config.yaml
hidden_size: 256
num_attention_heads: 4
tie_word_embeddings: false
init_std_o: 0.0
weight_decay: 0.16
decay_shape: "sqrt"
Each number is 500 + 50 x the weight over its row's rms, rounded and kept within 0 to 999. Layers, rows and columns count from 0. Numbers have three digits each. The size before them is the row's rms in percent of the matrix's.

# layer 4 attention value, 64x256, rms 0.0397, rows 0-63, columns 128-255
105:407418522469574559573479482478551504612502457544414494579564468497459547488459419404567495566480455523541573512478529438583636489432550500415495531484491484487509484552605455554522465583453517556591490486592448480485496517565469403384496449557431452487401545486513473464579487450529471472455505538478527514537546502503538513435491577442509531457493520483552409556495441558464353496504
090:425439535495522496363490520474550390507462542501495453485452436416489454489456564618486522459446589467483519476552430501509444604384524416545482564446548475520472516462541471525503516506532517543449545543502514530420515368477499556529483434502514440531453457512485492444570466506439437441555540542433552483515553469451570482576583500526453524469421466467523438467475553406515481365448
100:536514511514493490518380523450517481520542455493444439453466495501460505547451491455525511592486507532542539473506549490538532536548451495451483403543495484504540480581552476551473500492511589494471521536557527441498484498530475463484444434491551447463490500560550583428493548447467442474518525492511467563491583461531525548570485597541381481637571482465498516536518410485493378545524
097:548449533528334497518534552551586524505600437575478488504489544417432454515519500509514484363522496437414503513505501534429495529393473505464526497522560653533478507419468508574484472572492537499483485497456437558546525527619518467445524533482478434495436443440470582522398459511555586536513422496542460461490477518561442538527429538577538579542562529465460462469509527544504500465547
107:426487556511597549455481482490409487577497484470543532411520508496437531537466483529547613451483552506533446628535543452454473368543450425510563533560553496418539511502510476540517526492468441531373443527434546485508532518451505508642460501562576505518519580526518544533433430524504500567531490479492445604511449547433505467556530590589573494460523512484518416584484501546524510495465
093:498469404475501471464433534553563476504499475478508476437450486536532486505528561622593592566485486522537499385503537583486443511570495618532467522491518535570412483517457607548522502362475490468519513450542449487468464511486561513512545457514471499493475493500501525595488513502418474463561460486485407493489540518544468466585540444547409366524527527498495537568466486532565502486504
097:509553559462509456586464444446490517528515457486456413544461489529492540507438455531455505442375500470461516485528521525477500445532509526524470539498530463526454427472553407588552439460498512582468436428562442515414545505584475460490441589493354443471555557493494526526417541439441492529409535530537520484401437477474483525478544422531563525533530525486478502507450487599444471452485
098:526520586554552490505447516515502453455451455488498583481448465517558508452518520508455471514574425501501590515479498512471451498486504459470531508489501423577416417518506532439544501443553484388615469557492518445522467453535518496483599527503615530405430495503500474606472482488452599573496476458510497424437440480506536460482481403467464402479405460590535560527481460450501575496455
103:551520546477487425503513560590511488451441494491586495460416400516519490558526530501404510439444528511426531452436522509446403543486551455509478600511436535421503522507551553552471513370482397452521520466469505487412530596425555396519559536485474544563534546467524464503468532538448388510557489477499503389478405476517499468541577393442435410441514566553538539438467507565429518503493
105:473506381511472535438503536536384487538555564454495509502540514477579521393484553495462387596553575495509518517466501511476527431564527463479595459492549472537562539473483478454490486558484515513434524488616463460595490520493547485549541575522502570480489463456438426488467409536488617478542405525480482497520525502537472499503479524586494591520573502511468567527503439428476523538413
108:498521492583539544499501428444550525459463539574504524474523506519352475490468546482590381469572429449492506474488522447556489506470436518401441544458544591441599468486412514539521477457427549453460456530491426531425518438581503479581513464477521391447571422596559528573544427453556479462420472469497439463528444552498521531598474538528527391578507514458410458556450454467422448485507
109:513613395509570526524593435481512529481494415513544500528533467498575439561471477465534509495492452470521526387550510566523577462517470475507543465502523505489549471528551548536564384525565485493442453466603494496567457465485561529553527612516535555547522462441508366465481580425526439465489509483488530502516514396456550401387524578518508449440496546486467484505547503488567440472490
098:433449446504613521441558514437468572595624565530428460521565437566583590510466481459511554433441498469431463472446500506478480497540524489465549589499455429427576470536535465423564505403555445499586477475532545491515499475484605507527555514430550509460497419472454402587469427478463510468563543442554395434538517485467461537535483651458516498419590370508504418586471522507428472454480
091:512601566498599426516427511518438534556542549558417504482599511508463519515480586448543432529476538513474553529408470460491503491571493562451455602425558576455413485455508525478496509569469463462453599477475461489503504474430532551435500658565501455439535459518483539453495515601427458531426547484512488463517558620429533448490522514556432520445419434479627479566518483501397513549510
098:493514509464517561439498500572571552446575467554435478524411533489461471427513481551392513518436463477508401478494441451487469459519438462468482455395515456559549465576549481516524507511619585480409529546455523516479540557475559536519493453491565576527547467393549521465470586367514520464461486466556503495462526474494525605491547609501451484535502535539357534376418514508527489591498
100:453452528459560500534440525575473499539526416477506636550585487449370507468486439504500496587519478503602506449506529557437513408498469563522537497555482491549542486505495569567488588572410477559592512507513508454556493524411581514541497540569503505412548516503511589518423373509533420492478456415415520492533420546555496538556396481472377564574491532546393485555524561576488430515388
105:566474483527422521506609507527551520491488506479473423458546467553524507490462538472574567520510557476587564535541558483530519551351438425476471516568462509594499416505394520524489458403430466503566487481516586512628485432384474525399498500596499433417417410528462481494502424382520528573489482524551488515432547448486540441423584524476468420511481439471511557476514581493538494527441
095:543565504420505506498479548506518500417444574479437483463470548457405424482481582506490546502490498458503438429444625435503519450557512497521575494456536622435459468423545443530568455541478567503481566452507444499559516546476456425488480472452542538517492456518533479630452538499493497562579563485569532554447436568434545393598483545531428490475467522488450478464513468511513625547465
095:542595506519430478479563533421383446507515563539465482516578488497437490453450602496400586449496530460564506414482571502591472522362489482483490539413550428500489485492571511487472564430496496498521460487543546528493521441500471553469540555506494465475484481485563532502440483458466472427539504518431515573465558545474473509399532460538616490602443413552562455492477598459424492565534
101:569513487509480498563505471509517451493535517466564514337491503491470491592466531504542433493470559500564492522455500605480440523529465544537528482523557552378512451451513530573444402510560479438470503492513479447494548425569473457491483473448433537526475442551508440391614450505514467466588605599519630557530457496450499524476559515572560545552558508538500501478528559406499489477434
105:443399554463559508477581586455661442508482518573542574528539493502477457464551539450534460518528526513470509531494528563532546501535487450499503455471511468476510434479530533536442508509516413446498593613480461411484444493476486446429536594427541581589511422517446473447465460525461485407533428514426420481504455504438504533454460411563514515494465548513571581549495539475497503472452
100:545400528487601506526572459526587390418502467455547520504547576507549517478560518504490499378554555504527537485500484498611517550486519571497509371541448390579407499554445499500442483434525444502520530532521499507398496504567532556475602495582538539487513500538515524574453479455535443521578509486437538482511421479457518399535553565529484503418518563472408430549478500382419550532527
103:570455466484529539435511521584420445518594483476441495561559487498562446431534531557549557426485525572421506531474463584425486535509455463486445528482442526482536491513468463523525460458528520523514603601478439514584484466621571468439474510587468550522441489450446467491539454569517561506596544454515564514454434518508413554403529554557470487507597486537481459497508471587443420555440
100:447473516479566507519447490507529532526490457539439494603588477485479514414479437412554434496537487497544522584496520453443595500478429437547548466540509519553567513532507410495423496495450496528556547537495466470435466544469469508495509508603554490543476631486465526491517465599464566518482479425472572573480557509437469568520534509561416577487554476427554518535422542546479515496578
096:445522574541440433483438497440424431447498456548538457534478516579490368457519453475436574504438515457476534551499410493514563411415536507458478469458532612529500444485461560424477492506471521483510517498560551451402533480574645513546533387480553503442485528469551568447539437542633542560452505545508508566473473485485438483544507512490510488468542398497506499496446412576546498534561
111:554511532540460472534585555481430594582428613518467517403552563532439414424512490483474540467494539512571480375496517513515434549477559514444480444471508445445550492529469523586542514544537487578509565471571527469453520460460572630450495519553431437529494439506533446570533548455531457567504476547540485557515459482462492508509468504580458476469550544513508492485479579537337520461495
101:579523516380496523512528452451434490396543404548478555541440484475444486472482452433531542445510590538448532438493533514412546434494453509610379464479449548423452457500614424468472490498451516500516491558433575556580532494465499443445473416486572565487577489540520507456498535563559368379468482534465515430474487441533506471467487559502518524447496439509398508542441505496564443587415
097:584475465486423535491428504547560421371534483532560490434483526494453578438490560473413480328579518551568542435584490449471501410605517489498488519496485508498551523547443514549504470428519526369487426486617492494519532581593572411452461447537477485517453444541508450479487432501581548510465559442489596507499527492549534515534524509560455460439488479521423507514501489449500563630542
086:513503543505525509496547399472549477506494540442568465547507535548506448456520521513488517580558427496568489585529447549525489567439601490444519493616446470484490515507523491440420576517440469550506501549364401440436574519391450499397408396503516476546530487472571470529497538423516473482497467461595495589499466398541470544561524502456592501530598503502560539511504440418510435450406
086:548523520442437484504535546456612452543480503504521451452441477448491424578498458462447560454524574579500547527471503589515528429677482504577461556432485672473543510463485524441551500533548404449630555543531464545523479467395508515494539548575540448515459503522488501493456460513524448481529474451513504551429477519522496500513540389494559462506557518502485571526396513473449435527484
108:498503496562465501454562421584507515604499533508476544504492476558555469495475585469450470514487509491507467463446497484460442578417543523378526446613426473478494493448555505585495483545549566548518598504511585504494480503505569538422457462585550450468511497477493481512519480502433507592561526508582532502460457471500450493509424587504516492363529486467451586566508450468424479570507
105:430440505526584449437552508539531514525543481429540533483523474529555513523526465523528455624547490518418510576489406464570493473541456506558514534529365530487528521530509483440544509473551490402444456506488539482490511445529427558548582510464428416498459541557539503488568440485496450502511427545503542546546432547534511499552454525534477473503553450520470377519514611472454506448407
098:477493487530461468494551477542559494505447478531617523460508495514483532481480611460502519428536588499515440450522577539463457385523507458489583504583545439450488504523536488576553577442469556506606460518554441443474501537461522422598534457613476529497481481461496386480470564554461549536457530526434412578480487503481409532497502442473521571486523485582551407539448517513483529568495
097:519566398452459544525512485496419452409547475458537457407485480496544547411482551520584393530380589481490464523510485524540566537531478534514541552364485425581411580538436452495465497493553437506432515485481542518519516579524491513531484448436503571547487557521469406490434520508495556500525583457463575450522463509548508513434565590508443532401556534464581416493570489405598517559451
097:591553525521519465500426486446642523499542449508496453513519513467497547595502561566501523560436576466547600487567432511519510494565549508475484543514403470490560500499492447515578565538455569579454498500478505566544506461496457531582503565500471473533539467462509393420440564439375564536440501543559548515548533466536513458454534538553569498485494393586545611518477534567418518435380
112:385476450410477508459521475390415512450481571553563485548479544423575629606579523584484514512441490555498587467517446465478501418489477509501551491544484522458485526566411488591476506583526604503583487514519519501502496546519486552480459434434495521446517499462456402468574434556432502463532545413509515547443501454480503574515486378429443477522538490504517552448578514576404500443498
100:489559489464472438486525514493549500484576543516548508425545557459487555531456552543401510514455514447300423540544507485524470559420464461534468341614512463557443486508545484604418457488418405479577539553550543456567527511583521578508464583530517547522384527523478504495375464519471393485512477474458510570541499487502473488509483504389528547497590552450654547486497461505513473426413
101:510558493483482546509515484530466398484497566518458446661508447542488498488480482420474594577382584549468461498537420585515472508527459471474484462538603469484548485518532484479468603583511581484571495490415462524528504525410508493552493561437497473498531516529500531479528330430421558385454600420516560477507453385552548514538474549475490468474491431442498475516459551543452464452550
105:486485469490557574542517505469462550381517440522544541456443590566470519517523506382493475614487537475492457522511524446555558432526493565372455506450549512517416513466509523537457545458503544533632438518464421525363480502505502465509427374615537447531531505499521452430453545445505554502478464493511475485529551528508472514526415469565471474491511570542519576524546463510434525435467
098:463435534506495469489443534525494563526450611493532455405479530571498515539487487371472494527449496516553456568482490464535561607517451525499425391586481424473508551527481471454485459450516396484462503529465516438600508527531608534526446453523585575418552462532414477504518497547563519559518565484548440466593497444455551497492498601403519432450412503393584504463510591478534472485524
093:498505472581558491590501477435492502490480456526484629568488553505545510483527468468517462498438516482503585450493466481507390541473561548525576475520423374466590435486507501448457532553508519562503490481534570457485502515463430449399459539408480461448512529503607494511641537530512567551520508491486371524554541406506428574505494546571442528426498543597530400460478556473538474436470
110:418471523505538507479442581565506510430525556570443401532474527440492464447439484443541505508478411482540614553548572439319517478626495520494496494508452447422443561518583501531530414437515448542540486498472479492557547487534541516549465587495533552591500564530553496540490558408572485518459594545610500486580561495461503528527468512455581494494449509557521468473421584431508457436499
116:490453519453485475531507527433466482413478406554421504481624470439483464529500519523564550527406483509516464480565586520432512509563496549542597477563592508532516432551415496473530564565455449608494491410480521450511509507432454563525529532431434561482552460528522430413493423500504472464521553504447420468543526416543458526545521521560565494567474560589439519516503569509568542467535
093:431517461539479516475345554563435565469448449564528465449480455489451439516525547484555489481404466562426485505511445548555486501485530398518601395421488497489457483528443521449392505483530428420379450515529596560590515520454470633501421533573521441413400532550494572397486483468468499500508418518458548536467477470522529479479436429540473518442542512504483588488530512439465568542470
096:515531452458478505451468579431479433527437534452581519517501510542546531441494572490478527529432466564596489455494438605520429524522571570495510524416582533485460528516532448403463497585429486548502529473412419491443526513450475450508488443442462486510473462500478477622536626508551567574498530433512505428463496586547461550499490537471485564378512562541523518463497463417453551581467
101:448435434518511597533510475598522529386507565528476482381532613491446535427497533547525441482419572549496494480372522431513471534527502491515504547368463399537579520534513483536430570442506458371505548557473499636503483532488419509402425488541523487543544560498476571480419504542448529494531465449503390491485533584515458496481557578479505511604516498516545609499447458402490538546516
098:547474467540468502503471476455528514452419494410469381549513472528564563501526586544552539467523496463543569479493400541555443479560518492505521501579387539541459542485540488546519431521564476397494468541537438499503524491462461476463467607451541532540416541434497453471547484564488522550559506502521515492543427434441508592466462468593503488513544493500330509518536475467518513518449
102:516498460540537505499507436437527540537504507442482524527451513572547462536457534541495413523529450540382494412411513518435470410468493482501450430539592435566472502443520518540484554533477490510484540471531535500547477468476595477472498431454471501532411480477469418501567524598585587443470490552451426560548505602488508429437556518510499516505419470459429467398471458440517550543536
101:494445514473424523489541484505499590467464452479457504627502452604650503531526465509583425469417494503570562469433466531588447542491530473491538493516526460547498482504451498591447425461414479530417445506465465498480539483476450511513481530499473500507440526486461481452534508457533567482582411536474605523462501531494509627468577638635528466490480510453562574528543582405427531533480
097:490544434519489459499446505536532465445531447494452509450450554556501508412505549417511522518580538536410357475511455474494468561514524493559520463537538475502453454505445449483581427450524419625519460457475501566444488526533452557485540468476535556547451490523489482512549589448472564508536461458516515463588566522524500514536434511538467474586518572527368500418484459531468455380497
098:540439494450475457510545472446518530513467536416480522438518485546552517444582527451582480510445517570523529547470401399515526498479456559538568539441507564519500491548533453520451531497428439448509504504501464472506477523507566486540433477463451529534565428525504395519518558513448476513558450485518495440390444525431444468504434540514396507473626444463483488571556532501418468521603
102:535546542580478484489550416470475532463464565487459523481495490583493475488468510380551397460452507511518499570447597527527521467507482554573498619548439530440506561571529427527474440475424511500506531484417476464467502482556513452484537409439498525480511561454531416455459419520546514507567572563529529468438479450430495463565415535568521545375518400489545428460527549498490473348542
088:486477457481580513463507542499486443461448527469443514575495413480501557553496590518477537523529544521443470455565542426508488524528473591595496461484391473561506521506503488628540519407547486549392557577473478559490471527465419475514453412491548535438503590506485409496486399539493485625468531452494535455523495496453492518554566498471465516545540455492424581525503434477530492529503
100:450491412463510489486490564557547504506613540542529465497519522474530432684473524479499446584566537463447539496499557538559510459460468471457480468471530552511604512474490501463419463488532521515478580452434595488475461490505519448503528415511519560444491481541456396454516432545515427396532590513568477553481510475489558472599526454507419487449393436516513536470521492535464500566501
091:412514518487452446546534493534576596459548504458541421469515544457584498544508626561544482499508482490531510628524475633598512531487436495518509553425520507525490528431532525532459506420425449521465482519443509518450551522511436516481483512383477583535546557413542597494510570429424563400565441482538481562531437562535429543593500455503522462572535440525521475409481486457518410462406
095:478597453560549509447599522535396484553614482542478599526561468511477566425456499553480516542520467432479590467538513544343445491610481526432489526472527484472505593441509587501473443438591503582498520424431517563481480557613499518513485513543427467515511515373517478525486488488500534468438541491528513455390596477498442532501541531508484536463459491429554459535454528441442499414472
092:556570531560474487472500590504507461591514420519537498578535432420494441582486588432501566412582494418477592556559441477543424592521543457439505533501558499445501464509471494484502472478455614613523507494527466456470500452488548482462494474571462493474522509496526419424453462477496552539519451531498549518510473568518493425487602498484526594595536589599544467415455512564487450493466
096:519485481535570476403521447535486529411509521553573565570483524483572501575531503483488485540545542493535486554438406587557487442545538404510455547468555602450428520503494545483477477474465436496553391501437505601453447416486487516520491422571544426515476499494496477493505556515559533452437498462578491640478461451570480465459538549581613479460449438509492521627532478460493558478484
098:539548470403466513481510496552475404406497533512490519505497525516460566523505482542507387507511445474498468393442598575535466564501554506470457547427526552526506482506488513580516522443458490600576628548385446499460502500483505467487515504436616583540469472522500628525460449429562543458474599508524473464466465504473483539529594492580620381529429478470469476545447409550489484506532
112:563477487399516441431473497483552480487498501554524505572415561415476557468447407495395552548529469466537501471517425467492542559464442519470442473476417504494492496434565547539494486576518520537480499537394444498508457528489395526366474458488406483473547527509536596553476522537501452553497467506479415459446509553497562430520497581536387450433469456486489436497517528573517616475439
101:566564532450485548557421530468557509476451509446482472502562480465453450448470425533517543530556514497516575536519475497460480483533506538471469495457408545508564491474491453514518482533467479442553521461444554576430481461530467587491575497567377539466445495476557407568477411488426430476412498430512561571383431477495477531511588480513506506502577514549522540429481559454520530526463
106:546460486475534511503512497483503515485492514542431547545455472478541447481464499508506474490382480533541444472567424517561574449562523555459493471506390459572430624622525448409482497502559571526548465512564488475476500569541632517498528448514525434574531494480529494429406457497442518414592501428481479534403535451479481539571399398507467507466444444499477351515515523492436526460490
110:465351448521423487491517515525611535476502454494529502608520508497508502479489411558421564536482566452551458480565597556484479483572503508565503579529516506564525524569479487519499454467494457470482508530472477416486423469424492517513501470422461543545483537487512530545509503572485461478594481507439548514510513555546500607535525439563552466447484578463573481466481412501374517492513
090:493412494516472450528532472517464505511503475591484553372509530486514576573499482468453498476458405521520509618412412516511472511496434475538462462543514478490471513491495525500431460522580547484466437523544576455459477504591524462494471528561465451429496428545524560498562438587647470482544498520515384639519579486507460576609462440523511439522472478468515497448519484521467473558530